Weights of a small GPT-style language model, trained from scratch on English Wikipedia.
Architecture: RMSNorm before each block, rotary positions, no biases in attention or MLP, untied embeddings.
Training: 152M tokens, 4639 steps.
Each number is 128 + 32 x the weight over its row's rms, rounded and kept within 0 to 255. Layers, rows and columns count from 0. Numbers have three digits each. The size before them is the row's rms in percent of the matrix's.

# layer 5 MLP down (transposed), 512x96, rms 0.136, rows 192-285, columns 0-47
096:122133104136191149155187103125123127126141099109134080118091039131146173138194104136125111096175059155151138189104113144129133097087180122133127
105:132146126158093091136163088093110175158127089115141088091163155155165175142197132163200114117149098087090059090094124144094145150132199131099151
105:098147130078130168143102105112135109147184072123134164152157123124056129058120135093152127115075155123112134120161102127093122146165150110115101
099:117160143120054122191125160102105124099151107156114091103125117138142074171160113091093181070123126112096147159133112091097117153106160122118141
099:123114096130169115098119060139162103085116180109186190193168127121111127132164127097147119133133152115130124146087130168129110144105080118167166
095:142133144124135110117144142122173139138128154187108155156099074148136149104057149152089172220126170144114063127142107149090142166178117168112060
097:133079070130125103154081136072195106095154094100105097109183102108151104056126109189111124168190134144130188167125085126131108106087117105159185
100:100163072083051118149069092198115144138118171163152139099101146178114068148137161128132053162088136073138151181127122099141085054101164123138096
094:136086130151156121134101144123125130159160125124133201065173121142125118171171132096113115096123180057165141137077185126157130125113131151151143
098:122108121137082075134138138154126110150161180115123097106168096116158167118061096188156086147132119202091160091144080122131186169172217093067183
097:109093170097162107126141110093170113131045105163180129160146126147186125161119087098134140117202105128120095151084101167103146145103162082129142
092:117177163140121130193091130134169122121158170143135122108115105162162127155134166140112165161139111101154102136165163092151176132181102094146108
099:211097111155123095075147122105110122127115102170119131137091094101138133123174121156122093097149156152154169136118131123185140130071136129098115
106:144096173093107142106073095140089138091101128089154153144133080156118118086146164122095131104157116125132067194142118156099134125137124146101086
104:128129143074071122153074121162111068100161127144158116140090207153142201159207089144107135137151093095149134130170135084112078138120101105177100
094:093082085120061126089157116115210129131091185152083193149102164146138119085150164067164107088113118138091081106142153140103105113072123108125103
100:119107103148153107146160165207068163135157101143128137140091151170179147065171173072144146094058156115137091098156055147129088118168163167119115
092:137154122193144068127125153120115131164101133104132146129168167116212200146167154083082137120201115158117062136120148139110099174140098135148169
102:180104140102144142115080107149144108094166141084163166127105132170131177113171090137092161101135123133164123113048151106119171172150147132136100
095:157164147122116109131147130111051122155182136108168191126133075085156120078083138131142109155139101051123124120159092136120176180146175138071194
102:088126143112119084182106169137114186122108168151173121117071107143121086111098134124148145074137120129110152151088152195155110125152164129152153
107:071119070121178191157107124177172173134144108119127085134056133122101137105115149113137103139128140141148142074112098142101112101090109112151119
089:083134101127161103107154124098099123096159115161097129157105151145143116111049168112133147144099163082143150177075189113152067163125148148106179
097:169106126141158095167181087117138127122129061107162143161106112161133123103159157136189044133116064153111128109092090138141137154146171092081144
100:164152131118141108101176108153148068132157135101122064099171122099097128123205068100104147165175107146059128133171163126163126148172093171139122
109:110100127176152050171074161137103140137141134062101144103076146118157100160089137136111137180147108108175138061126177117113165148121125103095158
100:094137127157148133130129109123104122127107151138089157147157126087138112131124150177136131128117108118134121158197140100164128075171198132099193
096:167128129167146109143151142160094169199163163145149102130181147153112170150128145156138061129125073150076115127103110116058091183085143150110104
100:156144138136096121129141100110109130179099149202066143137160124143177168141128160133146126146172091198146131098135167169171106119102101182097129
102:156123147058125141117109140097134125047157144119121133081108129169085088142165155074138081141083198135084153103106167124151089100130128161117145
101:086112111122100201090117138151194114121150166130096134108151153111091166162169165069126156130128115126143104195088194173088109112108146141123163
101:142089178134147163146111125116149131115142116148150111106076139114057147085149139119180124136170128098117117183086088069170133089207140123153095
095:075118129125125150035127133148114154154108129065123094131071135099133124152129118120088167175131148075103133097097113137134125203134148115161189
107:188144103125082090117149115158139149147125074145117150105107107195179093134075185142062135150202127124148136112116165110191136114111162175103126
108:076110155113072072108138074143080170159115160142139117142072151138141102111131137154177103140163071097136160163165141145141112122142106125110107
098:133130150119087121147127078126168078099089096126110172127125124173118122111142114157117163147164125104125072153086101130101123160138151103091149
096:092117103097079100123133102098080081089160117175121132173127151173131151103140075121148088109134091159152114171192142112169184146072088170113112
100:167095124122103134178132091129142174200105094143138100101127149171150143107139179106105098105150120143147085096109167063104130100152096141078148
103:113062127151142109128137121093152115154059102138156126086124098156096128150087115192133109125098133161161139124148121094146199113096117148172119
099:116163158156122105151118128141137173105117161172073134075113107169157130121090137098107139077168168139103138176126176147139169180163089177100054
104:122144101158137106110152100140139147113106142155147129062097045134135133121106102145121097122189110077121092113143116101146176137165121090132131
097:156148133157135146076083064203141088127092092161143198121161156164198139155139118155172086109134137156141138207081117086112131145099144174093149
099:122173128136070138157128177118108167140122113115120092199090097094089127107108143106097211141092099124093154097167158149123130106088077185164126
091:120122101112138080069133137170099101154111102129134151163187126108071130078170084157117109109142117104144137135139109110145208119087112103148136
107:111148119129041132192073152091125135130038157130097051106122110155129133112171131118148182156116107141158090082074174134113110114127102116130155
105:098126125141141082129079119139114070141135137094155095088089070101110110160072153154169174195137100161092101140121136120101147118120125111130101
105:149126109100151132178128131091135145164091100133078053130111100109108137097154108144053123164172092141147140183152072149128085107100161138144182
099:171126149079157099077105073150125086138127126115193146150118124127168125110104117167134138217159208111183122134117081127156063153111103118152102
103:113151164106040101143102113112049143125154129103171144165142105175094164153133162066095068090066118141114195147108121146129126177117158151123077
100:086106139143130136198056146099115112114082175141171126079099101082181163149072133125135178110119187148092134195147119160140153094117177128153112
093:158165150118087137104173196123102182148120074134118168195142112157160122148161101161118111079171110173097100112149133149125129080104149172131091
099:192112087103131115193131120107122162134069190149094101124172118139081121105122112145156143145151145126115084158124099062126154085135168094144177
106:049168155088070094125129177123116102148058143173166124148140184142131098091167170160122101140194089110148176154120115109137095139147115111177165
107:064169162115119124133117146166108105096191099100105138118147154134106108085160135179103112158111093145142166114095129121116142132074138075101128
103:055140122107097172138154096129135123102051115127104051170125167134143116105167121161097095109150147129146137132098057127137145075146178149125157
103:122146196168145177155114125046209139132102075096144130174132169131142169128134158122062099163137134108097127126090126116101080113150103067132093
099:151169133128135146100159084094133140155138140027183100111134108102133071146099134086136163195133091098161060165080131099157127101145128094057087
099:136091169183067083059099138182143148155118185121158111107143130172148111188139147154182123165172112172140092162135128140120132148113142146087080
095:108178135170125122129119084154117133082204096042150144127089148112152105075114184124106126126162112127139150167071179175112134148065125130146140
104:147117132178126145145050152119154135178116189074130139061154095135156193093104103150096155103125116141148158087161150137150121143122086171140109
094:131107141166161078148094117155118128144189195109146105143088131157143085076143135133102170120152137132092139137108135151128179136107049175139093
100:101128128085152116074128150085141077104149110112050129175135157115065128129135130110122116140130153096152139094164089161134157168141074116133159
101:122178132169078099090114146176110129151084089149119136129146143181141146127165080147085145178099080089069107109097092137152165171113180102129103
096:144133164118193105111139145156115149096120113133164085129101119113069057121203039139073079141112073116177165102155096107149137147122093065150125
097:051089156125175162147065157161141084165113174115138157148114123073180109112140160106115173131116116133142164139140097117148102102148180147147122
093:107123085175137121100095126169118121121135145109162111134084165121099097112114160137175139108088119110135142117150152091183098061080084120155129
103:151099101097153155095142152137118094061200124140116159128140121157107116118113144126121156107115125122165134109190115169109115157161115152129210
093:103135111066167134111073098113183121104088152097121106153124149156159082162135121084182182172085179092076080045145107187192139111172142114148145
101:138140191190098190126155144107098123129137159117106176087119151092085157145101131121151125125179111127081093100092231109147052113102124117141135
096:114191116154188086162141168105118117112206175130129172171165132129126150109112167166147130131082172088151115144116116127132152175153171130087138
104:121153112129080110134159155092150169127104135104150141159088118063112117168133098137192150150131104122180123127036099120107137081079135079074127
098:160139117170125064102110080140089131133127159153184102176171113160163122089089190197113069141167078219132123132133122096112174149103125140042076
100:080139087140069163134094094167119108150170116107126109097168075127153070104106118091169173151111163121166120184120162134157149098095103157139158
106:173132140157099132067145117122117133115160081094177056129124125123104151204144199124144137109134128091096081121061115158118128197174151169117146
106:149186116200167089165135098123118131127108089097128113085110150120178104146107120130148155134195105180101123121170093120136221161120126121104100
100:138177157098083128125119127098115121113202128118086084115157117164136069143110159074145113133143096138156058177096190108186181114111125120082096
100:135106117125167123126181110077126156092158073059165136117191132142133145136163128085177169149068155139073131168154097106107131125143103124124080
095:066153137096088149098137111176142115129181129123151108161185142146129102123119121092148080103116103158125101182149137090128151143150036172090167
097:094063139088106176159126112089135073147122074115127150128115068076117073124112099065147114110083132093083130131140150156147121109160121137186142
094:101081114119116150105153095120146128122182123126093140135137147088097179132100126134095191103120160088113127136152118090187146132152104093165203
105:147192156092130103117144129132085100184146143139140111135166118132150115159120056107117118116186161173136107138097133108117103115126157094140155
102:152133115164126095116166146110162163104197126061157130164124131142149162059102150138072157138152133116118094168124126133159077120158147152126188
105:124159066134128125168136193108145065122143128176160097171122183129106150104171137109179111157135145151091061178160110086157119160103134111132100
094:172154126139159149170143118137178093115116129121154131124144186108112147106110142132107101176159137134061134137131132148100120163126070096098133
104:138119098137147103094115151089125107104134147148114090152131134154117097110143126120132064123119105151142188102121164105158156143115044120084163
103:133163119163153141128139124107147080139097158178155148088163084121089198171146138171193125129093113097098085101094123112130146116130142075109187
103:122098067119095133089198132126141205132192149144128128165183147171150127119101141133117106122217174153113110171074137138153076129082159114133146
087:165134158124063178136126147172167167128175151195118142161098098179139120101075153114121097150145177117069167069084160178127137163142128145119127
110:091177129123172131160090149138103100164157140143155146081124165138165151149160111063152115148112133139183105150108151086130143102171059144121144
097:090137117126085134044092104172138142135165174141172142085119152156156105127089145168153151133130101139118110160141094106086069154104068129098126
099:103159157150150142138078154171125173111097119102134117145151129125118100176107177089190080162078121116108199104115107147139158137108120115147159
103:121139136090140188179105126176168113116106167143123129081132049100138054111171213083122160070105162108066176105169169144136113100157184161101107
100:138036064143121092140093162154105169153094134123127124165156150117180177118088179131166153155179090109131157115086115140157122111093142120120121
100:090147098147124082137155111138153112113181092139163216128079125141178068097095177135173104177131135111137145179126121086110105162087112098130113
# layer 5 MLP gate, 512x96, rms 0.177, rows 193-286, columns 0-47
099:103119081138115127081142131170074126101102102142121096152162088161039105147090076140103148132084135201159139100127090096074082104113135126145086
112:178149161162159188174151143105126167098124118109068073168135160119142132126196130143117050126170120129152115132142148078127160188103089150068139
106:205176151120118146076122120131188117107111100067177142140105109153125112124096183088126099187134112161154084106116123153134144066157123120066100
103:152098077115117165129077196117146109147137139103168140127123109184141129115140099131169129163105135183210154201146122125057157123066122144133134
093:166132127037157120108141106121097145173162075028081103160146127122146098154143135098095054107154180092140117124125102122110137095169094133123162
096:097118103124190146154161168078144102117134054078155165159099139093114079110169118136176121120139155139055141150097139113136104080098133066080129
111:123130136076105140105135112113148141133113149119132185142146145136091089100107079155123083161149115152131166197156138177106119130115100113101142
088:126109139167033120179104094159147115103066170145118206130062113095095154119184111118095127150155085139079153153131161163116082206093138110145155
100:172060152116144102118140125141177167143133144170132118190131092122102168111147171133167141113126127153115164076180159127127067118092153120142071
086:064085207128088130108162171109142176142095106125199140118145115115120136075161158121189102133186100140119139129114100130148102113111122082167118
092:142128156158129073119119093110131143084070099187055143131111150163159101151122128149171141096148181078097109107143167124113208162132061124119110
108:104168167148146150153127149147082204113191171143093099112174047182100184147174128128112122154087098111133121151155058158131078170090136086147106
107:115156160103117092138084144100199089144118192127126150113138205144115082096101163128169180158153105117131157146095157115075193193073149145142091
102:140128107134150153087188154174145134149202140099155131153197086131089071080115120162131145118115096218111159134099174106148136175128113132055132
092:176135143143071137149109154073161105202143160102105098123157136161137160111094152136082158140172066107136170128147166135113078128142164168139093
100:108095142126165120141077079129115164158125129102063100129116161114139099117088171109151084142101147142151174137115079097134150131138130168088068
099:097128142112134110122167100163146130111144105098128193140185153061139137116129150113099111155111124101085132171173137176218104115085094196129119
099:062170065103125128186104103132087119129128130188135060137169164106120129101163092169149134150166097087155186141096111129107107136108118136098110
094:099159191130123171097094105141098188060090134187108164145121093155112128088117105146182173167167112131183095115097084098158173150161142149165082
101:125116142158230117101106131128066093094120202111141117174146112141105099092157146147112115164120090113170145100199127173160175144169082147130106
118:120183084116141160142124121087104132131089198146162101078101129145107138083082145074168124171103099157140091130183107111203167131132054070115068
087:152096171067112095173139088152125122104123092091172118126114151183117103094182055122161119117127081105157132126161105077164112115140133159121093
089:145150139139171156151133134075130087113140159060082163146116079174107122062073106127114141176165134192137096116142150122164157077164128097080132
107:137161124103101134096158132158124117161159139139098161202131075133057153075135077075154124178178147096098170189133116156169140125108167074155097
101:115194172138083148135103083057147136150108158138108108096166116154104106140176147101154123128079144155131124167101145109122162119147187098075148
098:100117131105106111078158102131107173044134098123108108161165157124102176203145184126133089172084081152159167123117119119080141105151137117114135
099:051099137121112101103190110124140061093097077146154157150114121090177075107119130109142159097160130096148185042105075137177147100131130088184141
100:126099065106179102162137179168136148153076081113125063125146117167100070089161095133106162133108187092136081091171094159169147109130168094111089
100:168087090186141182102213104153106112142123131181173110132140102197123138098155113106086097095175151141088173147102126108146163102116133075112102
102:134165130149076154163145135153207163139103073083182146077194197152116147092121129108148117123107165153108130125187131168098088172126141126121119
098:172197113173112108223086120119108097158131157164110141129148084174178157083079135172127129127130141038156115175072131130155114097144189115093126
097:201119110130108167130151104114115089149132200112078124108149105127088144106152155112181092104103077173190164122131087124082124119090176158082133
103:103093107116109130070156186128121180161156147128217093095140163142110145144148117137176127130099110166089091134171104197142141113157118112156178
101:172124110187080092141119093091171106155115117098155114123157141131146089102136079142165129112109169130087103146154103132096181124110101113151110
094:078114115117148166150153148152117092163120110161070198126156206150144191137110144077173112142172136156119085089086114082099108136164193165117097
108:133158127178125108130135103167128146168163083189116130136187122189098164152138077118193148074172141088153100185131107167129150084176114148121082
089:158162094144150114115090111170140084083129177136092167129145117134095160116157065124134110158133163131124150121079104157130123185151139074145144
099:160114152128159089067110136155113075105147115130180113187086085148111106121103152175109116139180187136107174200107148148106112137149166087117092
101:097176154131147094121124130136170135138178167159124157104197173164151116054141069124130129076134133166112134127113100158119150191177158108099110
112:101131140150165118155076113142140165106114131143126141107131109181158138124098174127222141127110087164148057121198080153113215104094183203150145
106:193159171166121150149097062119160106165120127118142115130112148127112122134137130107159143123174119139180126090177153171145178101114119140155097
098:133020174134133129141073155128124110039188094114112174146150091173145128100136142102122109134125076073078147126158127113140144101161160127118092
089:079153136092116150112104162166145127166114113074094182119148110153150082143107121143161175137107130039136099128154126097163114120074111119114125
112:153084139144157095168107072113101163172081150104142118094128144136158074070099163136121167168084195083190084063087064118109114135182112111102142
106:110129155086130121177112098076130139123166090162172095152130140180115134165153174173118134138123168112133101104143151166145097111041105138143049
094:115100111150107129068155079127068155133136141185125143111114124141125152124149118145165141182109092140100149114166163119141116124125120106133131
101:159102083118085111114099178168104152101113075118116202079115134128173106162078160132112126158107145113101097185139154086123160133142126057108088
101:115160131170137152101129107139071135165095189138124133115095114127120124116086123132099104093087061148083165121131082126096200124152109157153136
109:177174174155139101111146168172136049135176092150137096079147113153131144046155076133166127108122123159151077115153066153106093127174121110125120
097:059209148128097104114111149144159131114182148099070090131112062077190114148069114118128131149181137140083125080131083078130133121147162161106102
092:130140066193098152119107092079146143204149178147077139135129127149080084145072094124215117125123128133128185141096075128163123088133079180135183
114:098091119130092154093156132065086124107112096162159102164146155177151166170160117104169115147107081081158186162138113117114065109080131087094106
105:120138096113140095100083147087133088143175109124142135150091121148169098159162123109177127129111121186067123105108094122105075064147114125146043
099:108136093130124156119185119105147073163175113148081100105169121163123155111141068137177141101154170139113143133154106136207184154200135130125088
097:103120129124105118098155113186127219156134126130109165087134102132127120179119149042134164144164158141120071055128147145151132118157205141067149
088:173122140104102110146107163154147131124071163167187088112096106119116196101088109132176128125143120156155098125152119148138100161103085114115118
088:156165124141122166156171159173124104127148168134134108167142124143212165107104176107100081207152078153131129157176120164093101187167103125129127
103:141090132146181125100133165126134116147102114056164125147151175141080181152129126146110146060157084168113160062117139160107099127122103120115099
097:123193134126115145117131176100131132139108134142148158174132161132180107107111096116140132146173174164105092156116118145117152161100062145146116
096:164165154162094109136142133168113118108104110153056132113156125185107125122105154148171169168155116147136161104090123110136055137105134146085084
094:158072111121139119086151105092156121104111135098128139116092098201091155128096127122149058076092114095172115192122139118125117104070143114147110
101:169131144114122165122105138126131182067105113117158145136154167167126151149122134133136038140141113113116123140153047150089141161121141101129116
102:111071082129162105096103106164132202128137136077101162156082144155150132125149175156187114105136128136147130109122064114093112102155159115085208
102:118133045091141200099099198137133124158115186171167125147164110111146122052099100101142139118145119124162109148146111107141123148111091117147161
100:108195143146044085177147121050113120159126104119159170140115156181174129159088107130131095074116113142113154135157159117145091065119155112091131
114:118135090104179128070086133154119135144124135154154137139101079119220132086164151110133184142111107112180129119125092140140121169162091158084089
097:096167172137150148101121106147087134122188126105165118093101116120100240127126124184116119159093094092166152096117161096079112111112070129152161
102:121118134168096081107166136078111072181161097162135116146145111125131163118126159097076086134074125171114139188117165159157075096138087130144095
096:096079172130092155139113150137080157169109139127148143073050153170139125106189152142158135117125114198121159084160052171149128095109083120128118
098:143142107103096065128086143116065137127137171139151115138126148152118109142065064170173134185143085157105148122139180119147137205184074153154082
103:100098133129128176117129151100108134158172100149177161086079138155146110137181073062138052159093202089171129063143150178174128150102082140147137
096:137112172150137081097110081109143119081088173091182087143143142117122168120147074151121129048140167135107115102157109193141128121176168094119177
098:145120159116188172117096130088133141140150124125061120157174055086144159077080132168136126175097144127148123121092161086129103098087163154147092
101:090124165099062158108051126140134148087105165049140135137112154129132108110164111134161066144089120100110074111140184160121087133092122127147101
093:136141188161093108140098093144124158091161159162153102136109080049180154121082146088157119180132134166108131112135088139144182088098151189114159
106:106102119157158109139097123145099122122113112138091174166142105168141083175106189125089029123109138157169128138150114124172117206149093131142113
107:168139122119125071121178112188138141103115127091106164133132130142071180120024164143165113092116107096078164143193144165162098059098140055135128
102:100084143153081084094161100079120127112140119183124124201166064131117125180135119145174111148079143111069069139122049165144120148137115130120085
105:140144140144091153103188129083129163176115139125082103145128130165118162155156189086147104095147101190119160095157128176140132170136140060132118
098:180089131159136084108128126086145099149093183131088141092072127160139125085186115164081108089078084145098157143128134131145179084117094100139149
096:116191103135118148095140088128082097087106118167142114155126079133133158109175130084086147175218116141134173151112131138103087119107120149070076
110:145138057137151117152149109168138120113116132110135167157187117169160099140084164145137126133069136151149069166202122153167117126107109069064148
095:111119060096152052094176095177127072130112078128162150161112170152190131106165120087123147190106065152152130113155103123123107096113125166161078
095:200160158128135137133138165157123151098120158072069138175182090148124103119099087123088143073139121141071094142094142149142075100080136086101087
100:150097118110153128128114141106099119045112109087150105124138097142111108107102157170197156160141154147110083113087136078112139140135174133048085
101:174130066094127152101159130123119143139197081150107108140219121131147170119128164122105129133144124124100161130128106145139186116123219091120127
080:089151081139128132109147065083113089179119111165164150151120090131155170118162154109202089157178121196104109154114139075164156099147125104138160
101:143072167135142078179100099169088135151153125169131120185133170144171142149094156108097088144156107092141079133122137124116116140103050126146173
091:171173101086148122105095161137075103131058131156143175208094122098121156093133123095100141137086119153132129093161149169059174142122081175107083
097:121149170113144079179111064097088109093097128088127099160187125080145086114099202144133104151113079170150110105126113085078131165149103154102098
106:190155091083154122153151129159115146153118137165167114105135145085088180128176145129169048128130150166150146083164156121155101140152154157093145
100:092094112170132125086090140152152127120125139139128168117092095111156224157144123137128068158099102058176104133176189109174184163121157147138089
111:093159109084148089157132103130154176069135128141160139168116154181175150105130167125105164109155143172160154163146107135109157106194130089202111
124:093097125110120059116153114164124182103179110103134178132151138170154110136158087152140115120133093022146076131165111142063173173160138093140145
# layer 5 MLP up, 512x96, rms 0.161, rows 193-286, columns 0-47
104:120178103090093100151151100129126140117145104106180147074133170102071125136150120172120161076073155168151064202113178116063173190103130098119127
106:117114120148217146139102095119161179139144132136195112151168219110102113108110121093136108163097156130106112128157101175156132156142108083090132
104:147120176099119110110094148144139102167189186117129157128130158101195135125162128067094174151113128158126090065048150157170088107101135151143147
096:106126129129098124070139110124138163140166171120077077120078105183107064101083115176162129123095083061108146132198125100103134130186124098113096
091:081183106201145128094119193191126207135111095116092111093094093104102113176153123086143100115109181108103084148172097112109157112135171191143143
096:139128115120146154077147182155048075121097094152113096127146134169154117087140118121138096156161187059090171106179139097116148112103089170134065
104:149160084156108167137107152149133133119121150152139109142188144091140154053069122136106051147151190133116175139193091144152104152158089076083102
093:132124165159154096109104108131137155143165089152150171185197138101141144112118129066094126142085161159121136119161113143056156178121131091174116
093:131164100142107169080136146085162149122136046121098104149097203139126194090103111118128132110135107161176162086120155165105105155140144091090127
099:146168065179108143200125132124154140118128119153106164045109185185142109120070099114117140090162124143146156184153108171148133127091113104120166
091:152164081129150141142188115170146150131129137081109142147175205131093125119081139064135166157135101187157074112124136146107123151171074119131132
102:098111049133141146067165157123139111150101089187116170155123115150194199170150155087122121122080156182168177107135083136088178111117111176151126
105:175081139112119130133108152129074139095159078147119119121114090069150147161182080095115072181087148118138107081139131182090136110135087149120149
105:097166145175118161156114164134101103133133098094128125119159153146090087114167161159119031140096088106190156169074178121108105200074109124081135
093:137153181134125194177063133146160143101152135160110153135142149141176175096129193109166165099146136104133152110130154199088152117126134153101138
099:134166138105115113123133207084058147165133066129194079083127177167125108097155100114071124095136095138103111101165143075097112134161080109201138
092:196111123116057048117142131132105141163106132089055174147113158089073120107159181144123104132097159156157118134084145136143099089089091101166092
104:129076137098135106133127143110106074080104156150115134155169136148165169134111102142113135163150104125156112102134087152108099115090136105087100
097:074193165120156157101144163155169096192132116127112147118081140062138136080144144079101084154139070076130171151164161112109132154140159194145165
101:102157160160096162158104134152160140115123080143110092138097057141142086117120075195115156064149102124073101154092092192139107163117126138151146
104:107142146151110116117144055106138126142125058125148187142084097073095107195141181130138124136136113130134102145159114141148167112151160160127114
087:105083069080163082168152032094184116154141095123070116103109103125123105089098140106190158180211174154147084127163126116161089138117109118154128
097:167145142132154120089174170111141082110180140049126172098077149096104054099112094186111134070166077156106098132152165137156185129173149134094113
093:069056136086136121118160105131178159103114137180085124122134089150085124117106121094121108124152116145137171143129117183126129154084139121147111
109:132164156144126148135115129150116125133115146096122155094171142088195107114059127164092170108151156164132137113154140099096112127139063183150151
098:121119148110080093050104098130124157084154143076134098139124189207079101211126136119151057105144064107131120217137116077122110157123106147167130
096:122081093080131143074149134124143044129133139138098149125155164136146144112169221102171110123159194125199153137129134150133143158059136111173170
104:117156113087073172090122203132118157126109152132097142104095148072140099099133161165147168133123115146121144063133125181137090130156123118129085
099:111193097076105091147149135058171108082161102126183132089101147145070136153177113110132126119152169163160063157164109153166137130152117122180128
103:150143124131153101098121098177160158103216092154109100165171083156132079095146062107194176129147153148106190106144081165143107136171091112136118
092:129093141090190195094172132138157112177105123159183148147095121169129154150125096069171085127129143205143092104150093094139164076108104130147121
099:142121125145073120142113182103058090078121133094175154149123144104128117124106125157068091146106154106091178193118179120177120184130081163143189
106:103089112106087131105119135100135201060109078124090115198107118134151091172146102141105155179129139141150178183118130112093194129113073098120104
106:178105126122075106201111088094123153137096080133121167098116122097099108082124134136146130163094153133115091140114121108128115174150110143161133
099:174078149092097102128165176170106130165093100094101127130121107186091120145098166146151072172109151123193145167090183163167072107150124154131160
092:144119132084159167114165088105115141112124147173139185101146067141140165062131112103117169116166116103119066152131109152160121131092138171134101
091:085133087124121130119080179066146144126137188159126157136103078139131171169140154152136153126091180135123115095138144109141122109112167162083153
103:140158147128135054133110118173140160092144125091202135137127154129089131147155175064180082134159140106095125156146140135099130122196151107096091
094:159120081129116117090188109169112143124187181126134124121128094102140084103116138105158076077169057135114111137146129107103086169124170118098140
107:169100151118134167089081089150135116083147127134111130079116099177124071105123120199178128135113153115098086132150196102145141099149160135131094
091:126155160176134150169087136146124167165127137162081145112165152121083059132085133088096120110185115102130143141186124124116163118097168114129172
098:154145169160139141130075133167133098085063123172112100104140170152081170086101104168115124174134115151147113161126128177103075136144155152116133
095:217145144141114102164117148106094161080153116128118132117153140137123130122105143105127115145157095167132165087149155171152084181094080142136065
104:144151160095094052142152112107139146145094168138069129185159091118127087158055087180118160129125107134150068127133122103128113141138125096072130
101:187144142097121097199180141136142087150189176151080117119120152079104098078156124139149114083111065123156114062127119134192154163121130153148065
108:126179140171135142165123126194167088072143133073145095139130079059153121093139104095164124119109131154172202100155093126140128114173166146148052
098:154125181111129185217104128121129116126159154131091193179121102142095092060092149100106129102128115125158160098082148171106127151118100105093117
095:161172104109109113122128134138118067153120143135144129128119111111127138096167142109096206138134155136105112170069106152205109084086120161124129
107:160131079081132114091081146063162168120155149162098108119100160113120118139163158108126151218144113172136156122104147113117152129127163099164124
095:127060090153149192129140112093110071114116098136140139126146077140127105091157103081163155115128113148162120133140109124143137119083167134181087
091:072184126146059151141162106100091186142135146142142168117078173114138147121168141097160125133181158187140170127097098149177170147118149181111119
103:114114170119121173119109106124146159123090084163030116137077138174159125096200159155106060070163126107120123180095136134120099132091117182149183
101:125198171107121126150125129084102063136178063138138121103167086097153080142159155111068135129108183115134109122125128119086097079124156075136147
099:097152098137125156139122080202126104131161133143085078116126165124109147121108140135124150085142097087098174186086113145166101103094081069103133
106:137099096100130104137167193136127113168049147154177068110096164140112138169097089100098117213147163115103110109170122091148146124129097166154156
091:113105098155151071096126138190126090113200202068124090079132170116143148134131164093134137151109124122101151126156183074117147108107147131104172
095:125112112114135126174078146139116124069109061071127188122157069107120106108158097140076159104095188150157162146102086079151128111129110149128131
097:157089067119150064134095114098155140191126118132107144093109170102150105163144115171104187191128127086114115172189107113093167139107170086088130
099:145116084110137147090111118159106152176082133178143147067142144108171136135152108120187161114075081124102155111158053107123158144138120159112099
097:096101160111103139136088090155111100181159134130121083116075129110134126132161142135141181130089169172141101125100080155048127109084095104122159
102:079060109173089192069141143118135147121154100106138130083110102129123161158147160132136130175102154147126123121152126092124167114153062152115131
101:111134073148117090104158143102129090151126105165159114120137161106186082085159116106132167096085163141110085136114144080126154204152097185093100
100:144083162113154136106160106096132141149141183130132136116115132168181109113100128133096146151123149143160088083159126126135121151164114141077134
100:098182118147118091069129110126096166116113120179124094150157089189156112100107133115185211134090108116134159140210143141122178185095073177098096
092:149112136176155136133143114144070128126161084156119125094100120078145110105124041118154079147107173095151139062162174096185152159083146132098149
102:146079099105132108159145096165073110140135126122058086109132129133069107129180143135183110166045131132137152139175119106024155183124140189092154
093:123137116122091125155133089123117126151189099074178136088082105084129177119118068155131145143183102122152175136106086159099156125163147125108165
093:159105096127161122098120095121117081160159143109142146149124139201136138154142085086135083121166109128157170119163141146077118172102171146087089
097:081121075111099184089161076131146100180104086157138184167133140142149155084172146139135122154123127142080117113177177080120165106148140103133123
102:143160130116142132093096170200149069153117053096121099153072121107085091071151102169126101164139156128161180083129109130114154107096116170103104
101:154098093151123117134076162136156079058157161129104191094196141120099161141066100067165186165112159052108107152158087120114113120143117122112102
098:077147124072125114200106128111169098157117078104097138095074163139124112104094172144076125166112115140071159138117108107120182169103068139081160
101:135098096122129162115116171095078102174153134174126136093130078135122136130096048067142149131139093135162190134139153179160156088121177078154158
110:118099081098068078085082093046169149170140118118119104086126123148103134140066162170145155194139081139107132154132163121166181165161121127134175
104:082111127121196114102107112161089238078103010110122112111172128191151121139149151163156133100167142093137150175151122127145120101133112115144103
097:166214104123120125142145077096166140151143114162132108107170128075055141198116171147138099106152145146084145146086139104157176118154158115078113
100:114166118100115066126078125165090086090094120158136121085086117124138136106046149158151163122135190143107148163132102212121077095116128105068125
102:086057073160157143084084129124172146122116184162137186117150135176179147168140123090135120028115101197146160115150082160125144143136100155149115
095:082050134129143152101160138088109206124132108133124156171107067113137135085119148113141153158158154165118226111161152147167178075114138094165141
099:130148154109111140166087124179082121156105158129162125112121155123104085154102115084070139151173098082123091213084153142130136065144098082106152
095:139173102138173128157084119062107142142124128111149056167118102109143109141117156150148165128107153101094115112163124199170101103138091064086130
110:167174122157164190124126170126132173160113078156220108112141111120155147112147099150099105140133127086097212170061130135153144081112143170182131
096:073121152123119117130117128140150126145116115095119088167137040151159107120152126188116177126151083081124134142151151092136096088127177121145146
108:125137127135118110154211091141123099115126129111115132049095115091146160100090111155073087119113144100135145148100157122108081129106141196096114
101:075151130130161131132091083154128130088126145158150134134094164083112098038157151166179096110129081154121099135137124150140067057129083166146118
101:153133124134137143127121158140121123174190153102123136179135105142152122127086132156190133131154182135092075102055104196164068140124114069184116
093:138093127158135081163119170130074152166157139118083081142149152112089075189160137128049177114098070138130115100144172127082119169126106076174144
103:089150145133127109123096088112117096157120087135140148081169162155105077113172136085132204155125142176128129135124140109123122061097161130108078
096:108198117139123137133155119136103147150129129096140109201139149122091071162163137143089129148107168177165106105061085163140085140081128132122164
100:101144125144115119113122154122127193158127202108104139139153137134101103111181146090172139146098213144147135095097164088102145148111093138141183
101:160157117085140131167176095151160139129095117122136123153120071103148110101142143141165174132178107138101095168113113094110170056133129097128155
102:100083137161134139105135065085100113109137133181135108112141160130109152140178177114093128131111136107148095139174149070146179119136068117176119
099:124123175101114161111091151173103165110153106125106121153137092143115103125123122138148104124158118141069179112139106117187055081162048165119076
101:108151121103133154088052141125136133128143134133115200105082136189094073152125087153160124117146086177143150071176159108120203167068114194167069